From a checkpoint of a small transformer trained on Wikipedia.
Size: 16 layers, width 320, 5 heads of 64 (1 for keys and values), MLP 1280 tanh GELU.
Architecture: rotary positions, biases.
Each number is 128 + 24 x the weight over its row's rms, rounded and kept within 0 to 255. Layers, rows and columns count from 0. Numbers have three digits each. The size before them is the row's rms in percent of the matrix's.

# layer 13 MLP down (transposed), 1280x320, rms 0.0657, rows 508-713, columns 256-287
115:136079180124160172122152129177136105102134110155115097115130127115116139179137145135089147145114
108:140104128132104104128093116157102111142120102108138099087119147107132142120116134117096110112149
113:123098114119107184157101164108137107109120154136095158148174122103116145105120106136093128172109
104:110114140145104120160166095135133140169136079129102086073140108128072067102146130139142118110135
098:156128113145086176129121151102172153145083139096113142117112163107148123113133121084124144132132
100:142132146134156102070146159104120091133136136173158100117137159092063175114136169143121103144138
079:074160120093106080101107135105122107131096182136121079137132160145139126169132110189115089136072
103:106120159127087134159131089089119139122140157146153143138103135090153133182171141146142100154148
088:125100129155137138148085127118129132118101089116118129162169160073162154147101156130131096125120
095:076113121150131130127109132161155135073144153149147082129170147113120171147107104132158109122100
098:115102126158155124081113143100120143123140156145160113128139161154149166154118108106165135128117
097:068108152141098123099196179150154111145099106098092131135128153091147133128123161115180155136123
087:158117115146129112126126103110137128104077123090105124146133139125151146127087143157143118158180
100:124119166146145126153122154115088152130125134196129142123108133129085155142125171156113150138094
104:146121097104125141097108119125113158100139131113127131138126103128121129149134126114143132136109
116:126131131087151132117138078113116092118134085127114155125171109103114154141093163143102159150119
105:087103140096101167145103147108105133101152149102124124139144116125169129160170109099166116129135
105:144121152152152131096153120126140125138107091145156122085084118119110141168149132117112119179085
099:086129113115090104137137145152141122153146151162125154135101139119145148167155076121091079111108
100:153201122114119128125119156104133107116141138112146133114156114129109141121158134084103095114085
086:105101094141117121136115156118152135188139119152146123129092135144091095130141123122148155084143
101:140122141147136147165134134086146126112129153143147098129109176098135165122125142124154112105135
100:120138120125118135139138114071115100147088088135122132175112126148156103115148099133152171145091
094:125141106115139138174154123100124154093102195101124149116122129094083149123143147133176095129132
133:170084135113137145122155102118148106080138121133133143117133121127103132124147132148114140144101
100:125127104100117106088125126127132136150130091093119114105114162133134111162162107096145126173125
117:094138122154141111149128111144078130170147129122147135139089154137153126134107153143133149118089
093:149113126152108118145130153129132181139110103156126149110079167112117117109160066158138154142129
112:102140135147155129165123084155154117141153118139152121127160094154139138097112142137151141149157
094:106121086126113132116116139104125123169128143148103136119162159155158135118115109117180127124103
099:095126095144141163116128119099142118178090114124134113150131138106148132143140086143145149119114
110:148115135138089135113114108103130172150159124149161085062089087164120142120115077129144137172120
096:124125137155133130173152113144066128107139128124107159147194114163138113162139157149097165162136
093:111145102146131135146088170098138083108129160144109145095091140104098119129094089108125087130127
090:132123110141134089123121099124151158170096133111105171149107084131138124134158153134124100130131
100:114133134100129126111083163103156148098120182087116087115147098149115116141183132138102097102093
106:135086106161092118125140117115161114132120134187120168089096133110166138189138139119168093132122
106:147153153110123164125097180143121154147180130138119164118119148111134088127168148119133112122127
112:136140117103159112090098125096098167132135108130130120195099135099170167123148159074136116106141
078:077130156119090116109144079132118130140145089094132137142104151158122146094153171132173115122131
099:148103147111112144131100099065130125151077125102110156134157107080103136146144180136143143144123
104:068129116157097139111118067117144151094103193130122111126094126115130095151127120192114147111106
098:098065124143131154135140116109153100128137115163145081106164135146164131116136099118120124116161
116:098111084138112160154095172118152138141113085126110113104124120154138133130134139115133121104129
107:100099113109103154115101109104172103154133143127093131126101160090148160183096187111120158112111
100:108136148135125155108077147107152119160128128180111144116131126081127117131085101142134124139077
090:123092135146116136117139113077145114129100137141153112111113121147085125129136121103140098129153
100:126100086082112136109152180124103165139174168148147125135129111178108146146114076095175105152138
110:101139160154129113085126116132130126098101137143163142122157146148145119101145098165148089104136
101:113144129169182116145123119096114139144165139134148126120121149150101116143121144151069142167136
082:141158156125118137155146146105098135147152116110099133120133149181121124131092153116097149141125
091:133091170144105104139151100168123116163073105134102148119097106106129129130131135169137119126170
105:116145131093094150149153133117135171129112153122087125125130104120155137125140111170130136094120
090:159086140103148118130086151144099099100148095132135163146125129133074129128120152113075117134128
087:075108127133148164142092123119163110125104106183149081113119147109137151173140119108164132118165
093:121115079119113095137158132110128156078152154146137155163135154148136119117132127141159127145104
112:138171129117156134080099088121102155120118105191112158149098130113145162121160159109082051139109
094:084146141141117112129165136075099134127131123144095150148109156114115109135113150117167129138111
100:098125121139146100109095052122113120126123106123114115085117111126148109117122151150122131143143
094:109148112100105204120101100132130078104121110134125148123164130111116080083121164110131129121132
107:164108124072146113161109150112093118132153117134107143133128174115114129095167125144112119136134
106:165124112108164132114120122128101170146106117156190130116089124121106141165089117139113096111131
087:117104125157139120114074140126164137123172139112112090163148124092162096141115134120142150119096
117:156158108113119129122112147150099147137148115141128118149137096122174054139117140104122142129093
099:119126124152121119137111090133116141159123118164119101137087128140112146117102116162119121112104
101:127148145167130083140127124135125145132121134101159093126148126143125111163105086115140083117150
097:132076140169111124134111170128113148096108144145138091139150119120116101113105148114151156102118
093:141094103140154099136097127133150147146114147094090123100151126196146138146104144113140125142157
080:131138120111126140102125155120117153106121116129097092155141167123156083137082115098118113103087
093:124146111090129096137111155149133111114124101150141128140138117147134088117151099127135122119119
093:148116162138102146159133178119140117125173109122144156107128087130124129135135121086128123102103
100:110128126119144150118112114142158123127096097140143189144105098148136144147138120139104123128129
107:135110127125140147128125168108127113099139104180125149103153129101153134094093114163158106146112
110:140130136159129118105117167141131104079056135142133132089132099117136139126157125138123151108093
101:122102187109118132096077133141150133122121143137123141151140116140127133162150135143117100091151
121:116107129175147140106124074126143161168114157122119127108145119161147109108123103130194150148141
133:125114095109092118111129128133185094124120107151125186135118120100128149172167117158126156115167
099:095146142132142138152146065151157151132125126082102151144153077133157126092154108102134182139120
102:136182108135134117131113126108141147156089135089170110145120088142161112116133132117116144127129
103:114110116110116126127126094108141124146106161165131129150116119144084092087127081161131117173139
085:134111154123134168144111105074137119092122123089096162082151148121104131139126077155123146109192
102:154132094166120134143129151103120154173196147161132141142126104108112114124140077131144121127126
086:136152137119130127085126138128088149128147136094107133164125083154141100113181138122140114122143
094:116116111153154167132106157110127185126119130136109152140101138136136129110090092120163126159118
093:153102129124103086149110114142127138215082162185137125132143120125145106109137091146115153095108
089:134134130097142102125129080172121115109129116084147156168150142126135123117127113130153094144095
099:180132143114119093131162161156129125124141064134179129122125087142111134144133160129175127129110
088:137124156107127129100168108122154131164147181128173118101162084121142165105128154111115108116144
118:094104161098127140106109144146157130156124164157129114122100113108155110084126145153121150155093
092:136170146146094132156160167116135143145145093134122100144111148114125102140137131120128143112096
090:107160168099152123141132170124153123098173128140121081135139091127158127087081180156162141141089
100:144134136112137086116110109133139139153127132123097160121106127179114129150135128095111124111144
099:129109114089147144137159157098121107113156114106143077122120163156105137134103106137119145126136
104:139160095097102140129095107109172124145118104160133147120141143139141140142117140153121111127152
100:150134130136136143099121078141119113115090156140138112136099131078125132132176095110109113129163
090:091136089134141120127112137112140122100142123138118170126124098123121099124131174141144149124079
108:077130094142138109112130100128105088134121108158109162109102130148110105119133095133130174134143
094:131131086105120116139178182121130101134128111188131131113074130172140099084096144118123102103126
101:169163140135123127101133116155119166083117118111090104116139100132132095173103117133195168097115
098:114127125154120111173148117123159164129108155113128125116095168181143096147126160135082148090109
094:129154118117116098155130141157130142108129130130189108111146101149125088132134079166135160144168
086:124126142124170150132136101105116179142128145096111133149158142149140144163145120155133129141156
101:127146155145138129154104073140114125152096155121041094149151143114136089116165128135157144142119
099:105130134125127184120134150125133138116148141093095145113087161106112105129135108136100146127116
083:133135117104125114121054124108155132145102121115127186114148120141167175140115112105129158149119
105:150103122108162150057099138097143165115176090143096123164132117097107115138122120118148124127167
113:155112134134130110126104135123157177123135122153117127125099123144166126136119125158167105121132
110:158130135136127153129109143101087159131119119119119100151120164146116170152137158097155103098106
103:164122122128164074122136154148104129113140122117153103117125174137143164134116111154117114144152
092:120122085113120068107116139112111140137173103153102148105125177149101125152160118146120142139110
106:173140092120137088119121139121119143145116136136108159121119133123115144113106160138144111139084
089:120124126131100115157123148120111146122143145132144150160104151140108085100103177143126148111136
107:114122123105111108131148140111137126116123133103096129125132153137140125115132138114080129131116
105:182085119137150139109117146118115119158134155137130154145104177132072141141140086140186133110177
099:159096156187142084116140170098113109053132118130148075131116148125154088128152145111149152143086
103:166153164072135103157126101136099160143151149124145179154093102188122132141141138141127115105094
092:132116107117116125116139121114121123131143129151129166099114099145102157113122131112129122098155
096:132133156138152147099113150130084092112112084157124070122111083122118113134140115143162150144100
120:124131135098104131135185134113127172117088150103106128135116147133144148108085156150119171155125
092:125080136109143143128103139155140134110091115132136084100126130131125111106154109178137103122138
112:132150096098118145063159138140081077139162111140115086113155133077137110106132146150130124123135
097:118133093111083111174156124150114164133142122109119139126140152126109146128120112105131113090149
087:131119092121131107075109113109116124156141127139163136146136188151100119122143122128124148165156
095:135146143134127164127110148160127104114144102088115121054132091171107151049153098118137111120138
104:111160138128171150129141185129129119145130111120124142089119116132136118092076115174081122150093
090:112137165131131143138158146090127162114088119161116118114108077167135116144143115130124140105151
091:139158172113121134084135145151143094117130105137092165099148154100100137146139137175153114155088
081:155135096125158122121093108108128152120123129139119116129121136113142128144125109167132140118116
093:132112088133120121148084152108156141137155118137114118103104138137104127191136130137154109166094
086:117155117160116140173100109111143125137116149156148146104120126192106129133119082118132155113134
136:135126093144086119120094132131140125104161152092138125131167158087113145154125176101156140128143
089:151138126153110115144170140077115106099121155123138087129125146112128151103107161109158173112133
101:180081125164120125145121134111133174107126149110139112115115090121157111137097131100108134137130
111:132079122078096135149082125143144177087117152138098131115134182146165113151115094107132153105157
097:139098124107134158114097116162110156149081095134123133191115144164131117138142141100106137129116
104:159120128161129101116152174132113133156142136093115107149153173122155099185079177116166113141129
098:112142131124126138094096121106153140142128109124160109115108173102092134123114093139120121109088
110:114089148109096126158096139131151110108135137101129126141151143151152136148102107153133134136128
095:088140092155131089148094146127118141161142143126134091165087158139147108149082107155135103139092
096:111145139115114120109158108166111116117129107154182126121146116124118090137129107126122124127139
089:175070145149145117122101120166132143150089081109145112151117154129099145161139059155137107101137
106:151135137107150134156127184144139087146127114107132126173112092090088093124127113137130116072155
105:137122152113166129140119139148139125123086140134118149116158140165135106101123074136057140119141
109:070093120102108156098119165113165146142148154093154125126098154118145167107135178111111092128149
096:150104159134100096110157144145102152142143104082143110119165202125110148128145122135095133110172
094:122105149123104139090131126119138169141119118126116185164127148126086110133152120152121113143119
114:157142153172130108121128101068092123181127120158133165116102158125081097142113153165122131157147
106:128140162123144130118130133105109098113084145122164122129090136118111137133124118135132098107102
100:120132151110136164088153118104110111163131171136143099125109145130091155137117110110126110107128
096:167193132103153113143074111135143146205118121095089067109128113116105166095131139103126138125136
111:185133125148120147143130115102149096133168156130182129115122153127090142162127147149137152140157
100:179147137116113141130180133138133105097119128113114109120169132102110118073087161105102145130102
101:105092111102089156140147151139081138109142116101113100123180152100149120133157102135153122131073
082:102117096142135120123115107115157109116087110124130113117155132157123094132151114118104172144161
088:117135099114145109082115114083123121173151178148136113161118143125163139127122124129164143142106
114:089134142142139140061123052123107132141134130139141141111114172115157164143113134117143105137132
083:136158122122139147125149136138110078130109133098116162108139160125107083067138135136132114156102
111:116178124133121152107153153147127068144117151170152164113138104163144148133118126102071115119139
092:098114099148124135120109160141123126121155105139108116101113128116103129153117120133107107145135
111:142173166144131126130163126135121153155121152133142116136123128126120094153114129105120109131115
090:084129155103082102184156097124103134131179154091128118170156134143151152161110118139146095109117
107:129132150129134172136117104149079102103097113142119173116132153104102150161108149141141163125143
110:102147129139153136164119114105116115134130125124146128121127139111114096150129097120181138089120
080:130115113135097151127143163118116090084138144111116098120148128115114122103125122118144119159109
101:115153125101148165102164100108099116138165142118152138150126134124110103117122128105109148162127
087:157106139177167124150104162115117143115110122118131117135094100137131126119121115118121109105116
093:117075111145160141112155128090160125122122132128079106124099103146144112127118134146155148114135
120:144114117152122140119096133156129165147110094091098133117113120158111114147151103147145163144109
102:099141114118148153164117149131186095148122134138119161154101110117137120186116104152152093134132
096:115108159127145128080125180174130112189151123122135138124146110119139144118142120164129147145138
101:151125137091134146112129159126151130130139128156092149151111144131162110116096102116126082121164
094:119137153102098194134104127107136133165138117106090138104134126106097098123110106142120127132148
119:118110140135131102145147140128151097102163112156121128101140160141111128144130098122124125087153
101:154147152135097130158110141100122162134137180141148156133119091126139106115079122173129162125105
094:120115126200083159119092207142124144111114128122109127125128137131102159148142121148144098121120
097:162112140140151135132087158119125134166089155084146130116148164126124125188157113133101099064105
079:088128153123145138115128124117127095161166135127179118137099094121123154152130129149144131106192
095:067129124145107134114145038168126152132158110109106115102133131137101138102116125135132181160093
102:139110141125151100118147099116145086138141170108085139144126163147132138187149157106135163108155
092:109132136135114125157146205121130138104130132171115130120112099137104150121110127145099155136136
082:138132134150084150144113093138138138127085128141146175132117107148116100102106145138156150167113
096:166163159154147108147154126125133131127115161113122147095140102154127140147172097133114068121100
098:153130127146117137148121128115108109167151165130154144156120180143108077095095130156101107133124
092:137140129086136119110082118100126103111093120133085151126127143133113135103160120123101102146141
097:144089135113144143131125149154143115078152094114111140114099123107094194169097124145112145134112
097:111102146119116131122088128171150124102164085126089157123113138121094157118136124119079118084137
091:107148125131135155072140150142133101162131124126139137104187102152107110116138110138146100124116
089:090112138144150155109126145137162116105123157159162108115117142139132114146147135150119102144088
085:099088121148115118129132115119125139138094139116151114156124097146149094134128150150121168120149
104:136106175176131150133142091121124129161140158136151129146168100110094077114165119121101088125115
097:125120120118160154141120139162111138115124132112142138111125152114173064128114151095092100096130
096:149127108160136188093126124113128116106153084117112093118138111134095131183110131129119144126113
096:144113122151126140122135149115160162123099160134138097109125130149088127114090139109160129121104
101:148113113121152130154104142125139150161107105117108067114104148113137181113186132143125134168149
098:171147101153129132092124133103129124178106140117121164119116070106088175100122120143143163106153
110:147170107155106154126167166058119137123131126115133127125184137137101127130161082127107135106142
105:133143096133136112116082073151164138124092152120125105142163073140151112092159114149132109108092
110:106132152107119137165078105068156158085131112091134144149106136140108152143121121145160108122132
116:192115128109118089123115146155136107123135104119115145090137167149085122119157139139110101139166
108:131134144111157122136145164099129096110117118143102131151139140100121133137119147122112115104142
100:130157111105119085150135143120139114136155165160135155124110109135100145130098096142126160138133
086:139100166132139132102137130132099129077144090107153177129140201073111134132134127090110117159140
124:124085108116136125162100114113112137162131107112118113115134131157138130138131146085118125124133
098:095128147128142143119128128107167115142149154124118097163139159128075134074161166127139123128140
094:133108097124169141124110130123149123125129089129109165129104139133098177115136102102124109102123
075:110106097150139102113128082137127128177120131151171113116115140164093160151098117158115125125095
# layer 13 MLP up, 1280x320, rms 0.0666, rows 509-713, columns 256-287
105:185151061133127093119142085168122166155100116112133134122128142118108136137142148119094140144115
103:151095075131109156150142126149111123066125163108106154129129091129094118131113161121079097157151
103:140126108106129162109135143130133156101137112107124103137142120076106103145112092099155125131158
104:168170087106150127152168111139121136114101126130144115105103120132118107144105109067097144163152
098:120173150152124124131177133127160147089090139098104117101125148113126138108107132106127122130100
088:174188161086142126141163146151144153131158113128103138120133074101129112104120148113164134117151
107:130135128122110175142119098148111128141125138139121127174144121139100131138154120087067126151132
092:116151071110121135111154129132100131163167127122134144094073067183108105129131140081143134175113
091:134112132128103105129092073139111100147112123113144121131151153106108121101113158130135135159165
097:161128122100102155092154139088126141160130129105161153140103133076096169111153126112139104135108
095:141124104164163149129106120121098149118164134145128140113110091081094143133112152149086086134121
089:122126106133154137129138137100142132103154187107106109085144123126118178106131102089115143134135
102:138147124100105126149124106138156126131123111141091136147148133095131153124128118134114092142131
103:198166093134146129152144116149115177099111096128133094104149116093150121125118127151118090148159
098:132138137112114137165126108124133091175123150097128153158163104067107080125102129099127095180116
099:134120153115100144142103105215111107107118135138123113126142163101114122116078136137140121111128
103:132102138110127113135152128155133118156130184119151140139178149106145145137131123084144127135119
099:122136110116093132164150155116160120120105140105129149089125143133095104076090100127136091154146
098:126143129127116138133147105131111098153144139144149122107100128156106105145091124114143169099163
088:127167118122183107152179124133119105118084109096057093129150123139156153116138148111131112167138
095:126140143120117139118144126170105133125105097115074125098144128108157067126133135104064104139150
098:130112133118116143186166092145144097123158126124071106112106117111119102145102132147185167131101
094:099137105095151129128145115113192092078139133158133103102138150122135145123126128091114134163129
119:132109109124105122097144117110124132114143122109126110111078137080101143121122118119149148157097
103:150136094150122138133138103114155126089172121157127153103153146149135143132118137111129130096173
108:137182113128150144110140124174109066103180099142129129163112142117158113129148132125127172138127
095:127130108118108142129142131146119109146120165139106083151101127114147147136105118107121117094118
108:156151105094086086113121145106105115137138166111142114126124172078136152162099163137148121118111
091:116097125128141172121109122128145111146077141086153142148141150066074127126105156185121145108118
096:119159116105073152140156133146158100141134126163103121113108174131121113089121135105111128169165
115:167158106115107182119168101173127172134104117126136111118121162089118106085149152102095125138135
098:146149099134111120117136105123178115151080139142134157149134152125127169141089150128155144129150
090:152102153083145121096138108127172137147138110107085158162099109130143126112140117127155130120129
090:126140089117140139174156076171159162113175118108130095120099155132119122112144154137155129154047
103:140119127120140171145119111150101098097119112149122131112128124157121109105142107106113144098106
108:099130126128138102162145110118124131136113135119084127138128111156116103115124176139139154148121
107:132130098127128105137174103122111093136121188123127107030128135133138129107133120147099153152077
104:145130138109109129100146111151135106119131133134109116129116130168124148114141132141084156106149
089:160126139144114145173119129110176099119121128110115126095146164107154079165157117117086161127147
105:150125112102180115151115117129099117111110181101131131122188119144153118156129173133129146119109
109:158179111118107159127119140143139090124132148090147116134166133118073124115111112128084110082144
098:136109108117152106093201123164136144157116147110153157083140127098090179147116141113118136148127
103:153087095134099144123118112134123097106168127103120117131129144130104135106143156144117109146145
097:126101100138086129120134109172126140148123127134092175077155147160168115143110131139139193150124
103:128090138149147141118120125116110098138139153133135130128117182170105109121124127100144148147103
097:165137139053110131171164102138133117122106134107100148140149164070137133082132111135124150130098
099:174187098136100132137122119114139104094123174132132086148099129110132149104080137089107110146153
108:169144109150159162146127109101174143101112128134147078119133161077106107127066074093130135148140
103:140151118096040123133136127153160107119089095113122122126157096110153123142111127087174126091107
097:174132091114143128155121104147123155144148130105163148151104085100142113111126124115139099148128
092:106139102094133150103121122125144147167156157116145169086096128140122156133128122107119106193110
099:134145131125078171130111049182120139104124116112128147116105192130093115121150138065111125093116
095:151146122150122123125140117096157129137127127115136132115111134099136129111109163113119129100131
087:117142118110101117131154131137154160179119143071109128121149113106137077120123130135115167140110
094:109108104155174149097142136126121124127106158131101123136108140136072128109108131162136095133128
112:157154098090141151133143133104136112097126129160126082180143133112136066118098163096102133122119
096:156137130086114148143100128148097124154116184111147118159137091109141132134106126136114100151136
103:175193090095136146146192135160145128143103180139153125109110125114157120127107157078135098126120
100:143099133175154080150151125116156163127113132128106094138116153114116159145123104107136170104111
106:139137128095111134143114066147129160102165121132123135162138104138118106100147159086138177144121
094:119143124117130142135112089105115143129099148107153145118140085153141097113131145101126172135100
089:150089083130112124161137119159143147143136162175107123130109088143110148103114120137150127110126
115:160134041106128142123139110130105121099105114128105092134151158132094178179113140129114137157151
107:113118143110131068149137135130176103109140155108116091136166129117145141115115161108125134121098
101:134130141089072158110153123157136142156109076141113129139165149122134138134151130160104136092134
096:121156118077110142111096139121157107138106135090149150127106104141143144128113096099103160138110
095:170156094146100155097167154113148118091110106121169103113095139122098121137140109147130110137126
087:126142138132103143098152137140139075129136158119201140115138160141132138141157148096145090126149
092:116113118122119143103123088120110111135061140118134146114147093133141135105129126118149156159156
097:113147128080113131114122074130142132158092116160099097116109126116160098131159141147128138145123
101:127175169175134136139153127120119140103099156136100114100126098110112116114123120115131093082081
104:131135096134167120115114116110118130140090118126106131127134140174111118130128147074145134131078
104:133117145161101131111117153099168117113123157113143096114163155103092150158094158153121116107132
100:135107131108131092130102111110102183142132141071140082144133122131127136096118175114072084139151
113:147136102150109115171119095129140152127099119127130112159130133137086101137129090111105132114121
118:142116124153152163145143096136083163135139171135144067145172075143115141076100144101072117182129
102:174142135124125141166126124156117119144119198142108119173104153137065137132108119107151087111154
102:153150095136120114136145112111092090118133158049122116122100132096144082098133155139136079185109
100:138129143097139155139138112170117158089095124122121106146149144156127127150097132114113110081143
090:120122131063127129122167085158099145135151149125149140142102136098154128136143197132103112153070
102:148156159131098142107157138111135048148114139065168116133109138077114146138095168101142082099103
090:159163107117115174140115141132106158146148098113167139144126142171095114133151121079130145129115
091:103146104123134137150135094102112113126111140154145114110165114135088120129113150125090069096172
098:160130129109098206115114141120125104092115100103095109101134135136118129127135182079098126132108
096:133134114168123124104144125132151165113121134114157125103128152152113109063149137083128140145173
099:160159141131141098138125127141121079127119130110103125119166113098131098122133160135103087113120
089:122125100142111130147139110135107106136103127090086120139136118150125123084140143123130135128119
116:134164145113120173140128125171102108125111105097121112152138160086129140112119096106161089153127
091:117103098081118115156120137123149099086149118140111147127165105153145178110162136137098122152142
090:170124058143085153089133113147120118124136130131132128107115144166135137081168112098140166151113
106:148151113078113149127119122129115112097151173124105136116123111120119140112117142116145129107112
102:138157096136103136109138107127151130102158120105132120132130149120129131139137131110128132117147
096:141155102145135161140128068104127160129151132121130115135157112120130081151071103137146172113072
100:140157142123119113111122119113140148126101176138124136104133200135073125115162144072145120129138
090:143132130118090119098117109118122119144152169096158157130155099169096143144122109099117097163105
108:155088062162124121123080075116179157115120135104108121148149113145078154127131145118129138139140
098:153111114130162105150122130121093147131130105092091064126126174144119066115153139110109145164104
100:093123096111118116127138147124115115155126138094155148129160152120062124125125149119135155132077
097:115143106094119142157126093133097117146123133140127110148122139114115139118140120112141140148143
098:116105126088129150149137128090126141133165184074105130100161144143098143153109162135105106106085
091:120115125139064092122114133133131127118127111133171154151115098097110109111156125087110114187093
094:139148107126148115109119065101101095134129118151071110134174145183102147112103134106130149173130
099:113117123146128103143127126133136135096132161137153134116095152056101129112095133137114129119143
094:160099098132112117153133116148140132101130113108120142111119129134083096140139103120114079155143
103:161114124101129121184113119152114116154124129161130110147111125128107124132081112086125160133118
112:102144137156177152121120101148168101076088143109111128064127113128126135122111145135104144131134
103:129132107117090112138174121127194099119127184139135161123142121151129133136095130143130109109120
106:157120104148155113140139149143102132098119167098119100092110120147090134106139099093124160178148
094:135096159104133135129139129142115085103116143092118095113157087098113135109140132108153083149109
104:158146095088142175100156115129125111117140110144127126101168112092095146155117161107109127104111
103:121117109098141101151130129139157123145093117125106118086148108078126152119102078138096149123138
108:150149139113089195134192116177116083124131140146144090109117137080083106138079121123148127091130
097:144140122096151141144133118136158070105155152114127100081135099051100131098105091164113127153116
099:127175104066103134136133106115153103167122113135103175150172106128139103090128114132144111124159
103:163156078138092151124131078140132132113128141131150150138116132135135159110135135138150097138097
095:096158161099135157197146101108173139164122134138131151104162147105125128093140140124113100149131
102:113149173110114141114132149144146129135088160102097138147137111143129110137099105125131127095129
108:093093151062119124158176098140183129125112096108130054157143150117123141118139118134127172115090
097:124133093162153146156126117149134132129091130157127151113144079123134150109111138137089126141124
109:182133143075134154099161140114121091121129126072156125155120111132110140102117142152140110168121
095:151113094124116138116142110122086090116073122108130123115124133096070152136140121142102133143159
097:175162087108149151105149111088116126134098144106089128113162141120086152136142139105124111165111
101:127133113119129105142155136180151143116124134129121144137124114133141120155131138109141117147137
105:164131082120151118116127127135077076118131120094078138108135164113113148127100140111135133150140
093:134135095094116125079114134148131122117095127119122161102105128098133143129129171134127189113129
087:125146106090118105159084103117161140129110153112152110106072075097161149158137125098147124115158
099:148097147144146155132140160162104155063116131090122126120175130100121137145130123138102091087157
093:114142110132135158133151104140107130098115151125130077090135121101091132130167106147129144135096
090:146123093136117143159178109121131176112128152124145108081144116097113104112089140135104137112093
104:136138131129116139080137128163128130102136142124111098130148193098114109121149138147128165110136
095:106184132095093146115114107156135112141110100077142134150133148141124092099173154176080139152108
101:146190116111138172098141113105122125129123126118114126142126164146087136138128108106136132109119
107:154125167129121135158125112110141129094094161142113107092125125130137123131066156149127117164112
097:160133113127124086122158109111152075111151157136134165108140100114131130140088114125132117138122
097:133129134130093193138091060172127101158086127161139134156119140125117146065110114112073153147164
095:144083121109089102135123071159145141141111195096127173130145166085115152171139150136099131143124
110:180145133093142116125150126167117174160090122116158119134143132134126049139116118106113113097122
093:143182148131114145112140145086155133150128122121054143128168145145099106134084153103088201188128
093:157107121099114141121141123142083148095107156161104104126136144141104160104151129092097150151116
093:109099139086118172138133142155100170129149114140145127128152103147117171082135142159087103179131
107:131140125155116176121117114157128157087132167135128103130141135126139122152101136117104153156122
104:141134139134158088140131140125123086100098132125148107077137130082088111083145129150142100111097
111:116132113125131143121167100151115120140151114123121115095120138133127110105123168132112178134113
105:133159149128133151153166142147121132147102143136054093130111119140120083123125136108071144113117
094:116131114093144175147120106154142096134095154067130144142114110099151145136083137143136172161071
111:144141100130080109179177121147141122108121101148176145152125124118133144095127128103090088124158
107:134127085140053105131120125122188136164122147089094127097119157141147094104130121139120104165137
097:139142085148130135153126130114102122110154150126152158122123132100147126137136140111114144143108
090:172112104120126097098210127132110115125168131131134113164144113146135127117119165091142159144129
112:115124134090118176166145101134093127098134133116095097139122117147123092070144122099102131149099
077:178137090144072128129159113139134099121142126136091152111126116094090100079081157124129142145123
095:153148176101128120116122092166124110070120135150131115101108114103097144116138086125092100152144
090:134136137095105100159161117128127132158120177116130187146117132122149167124117152144147111119085
094:136137090126113133156108112117154171092120120100103131155149129161138120156133128097101082114120
112:144148116125123193142128102110147120146133121116116125089133116087114145087115109146126138154113
085:126098159121103081162116119121128150111121142138131123123129098136098162154112116119129160139111
101:186115125137085139159117108161126194155139137126147127126119158139076154128095140138100140110105
095:106139137114104123108169120160141099128093143135099128178120162122131176111111136094157132154117
106:130154124140086111166095087139140120140092170119105141115152177106117162143146117114124124150149
093:139127104146105136098117116129140109101136109135124131091116122150108172098155134093136154160155
102:137121043138062159115123104182143091123127134112137106113131127077092147152094152117148117116157
105:134175117088102160144127127159172087097120124156108092193121119158148104096103148112148117087158
088:140116137108136126151119111173131124152133147133126127146085133098151120159158138125084129091149
101:170148156124135113163126096104142159140076140139160171127168118125084137135102120128108094125158
085:115090113120117109133181101110135144144092134108155138115147112132152121091139139168141193129120
097:126155131106110152140153115148061181114124155137134169119128150088108140116149137099098117105091
113:175145127144120146148154146128144116075124107147105119112117150073086092134125125129083141106160
101:125120129103134110179137124195136172140098111140128130183103142111110149100126128118105157078155
100:113155090099103135138120105095124090088134090111129114140140121139122085103080131154109169127143
098:133097127148132113091140140159138125091152129122142117137190091095081127144099120143113111171101
089:139135135141124088145108115137130114086121153118148132082122115085110142147100196121141120131142
110:155076110132115090194122099165117157123134094137151102113101142156107099155158112116068146103122
103:139134145135102170115082101173133118165128132129104149139104207109099105098105143115116060131152
101:124111090117104137101119099099145145155132180147077123117089149102147143099121137096157140171135
100:160168105131115134106138077156097151123134115135114137120118128122097165083143104126081153181096
085:115137139131134109181141111164163121142093137165105117091167162130132108073112163159117138102107
107:181173145081133130149153132137138103127117135137092090111118153143122116106079100147091111078163
100:145158132051131171100126140126107088114137129148120100128117118088093104152137126115094139141095
106:150137137111119143154134150156083109125126164098104141150158070136158096141067109084074099104101
093:149103093160132102137120104162134172129112117121157162143118176117069115160106132095135146135141
103:144153126099148133173193131117071114084121117137129121118143156156140110112131135132118116109127
093:148101113113112186100111102161154121104130120103134129123161133139112150137140130113131151126160
088:138143120171111108175106114102161112154173218109156109130113139153120142153098128149100125102120
094:103149146114133148147138105145087152073124125098134095102129148124109127159126144161123154143132
098:125143097120119100095109134117175147076169147147148132153140130098066180155133136128125133109144
094:132131117130144101148157144117141121133106103090134156115103158135146138134118141120107109107104
093:150127105141117145157129095161146144086152102104108131132159118066172119131103151108135136153160
088:118128076153136081126140081115140121135152128100107129142198130112166116149126143138083106153093
097:140152087138130090141152080150146185115114096166136141113133097134091154124146071104111200148125
093:114130086111128106143142067118125136101120154170134147152119161141086157112176112093115125126184
098:122146107084131131131094129150126162131115149130138139127109178117120105158129140116072146165127
102:133138088158088101150107130149122113121122127138109128151107127115142131081121121109067124168102
098:119141150136143112132108156130120112103084169148128163096156107149137097158084116143106137099120
099:119098109096137134135119143129121096098117105067146085158188154130154100069137159127124127175112
108:176150124135094100194163116118125071136123117155127146113146136146087102135046112091143139102165
105:126093121139120121111153096132124143111127137082117113084139148126122139155132185113086125085113
103:146132109114141137150125115123129130112139148111155101159144093141137163151132099126122141109117
107:123107132105161106188123109109093129132106168098116125123094078134114112119119111139138108132105
108:125103118125183114169124069151110157095125172085126113103143126124124088096146156121091114163137
105:144174119162164140157110121142137131155133111132130160081125136112132160092131134132129103177135
093:107143118102139138115137134144100128115134159147110072152124118188151135119151135131146125156086
118:106122134103140132083131124165113130158108131105103147120151151126142150137094131095100124164130
099:179168084130135104170122095153155119134122129177088104130132123104153145095103111098081199128168
096:128123094137117102076184138160122158088135150077139096102111135119132111167108138148114127124098
095:130174119117123149160124125124152122117123127128098137128170120116128126127155099135096097092128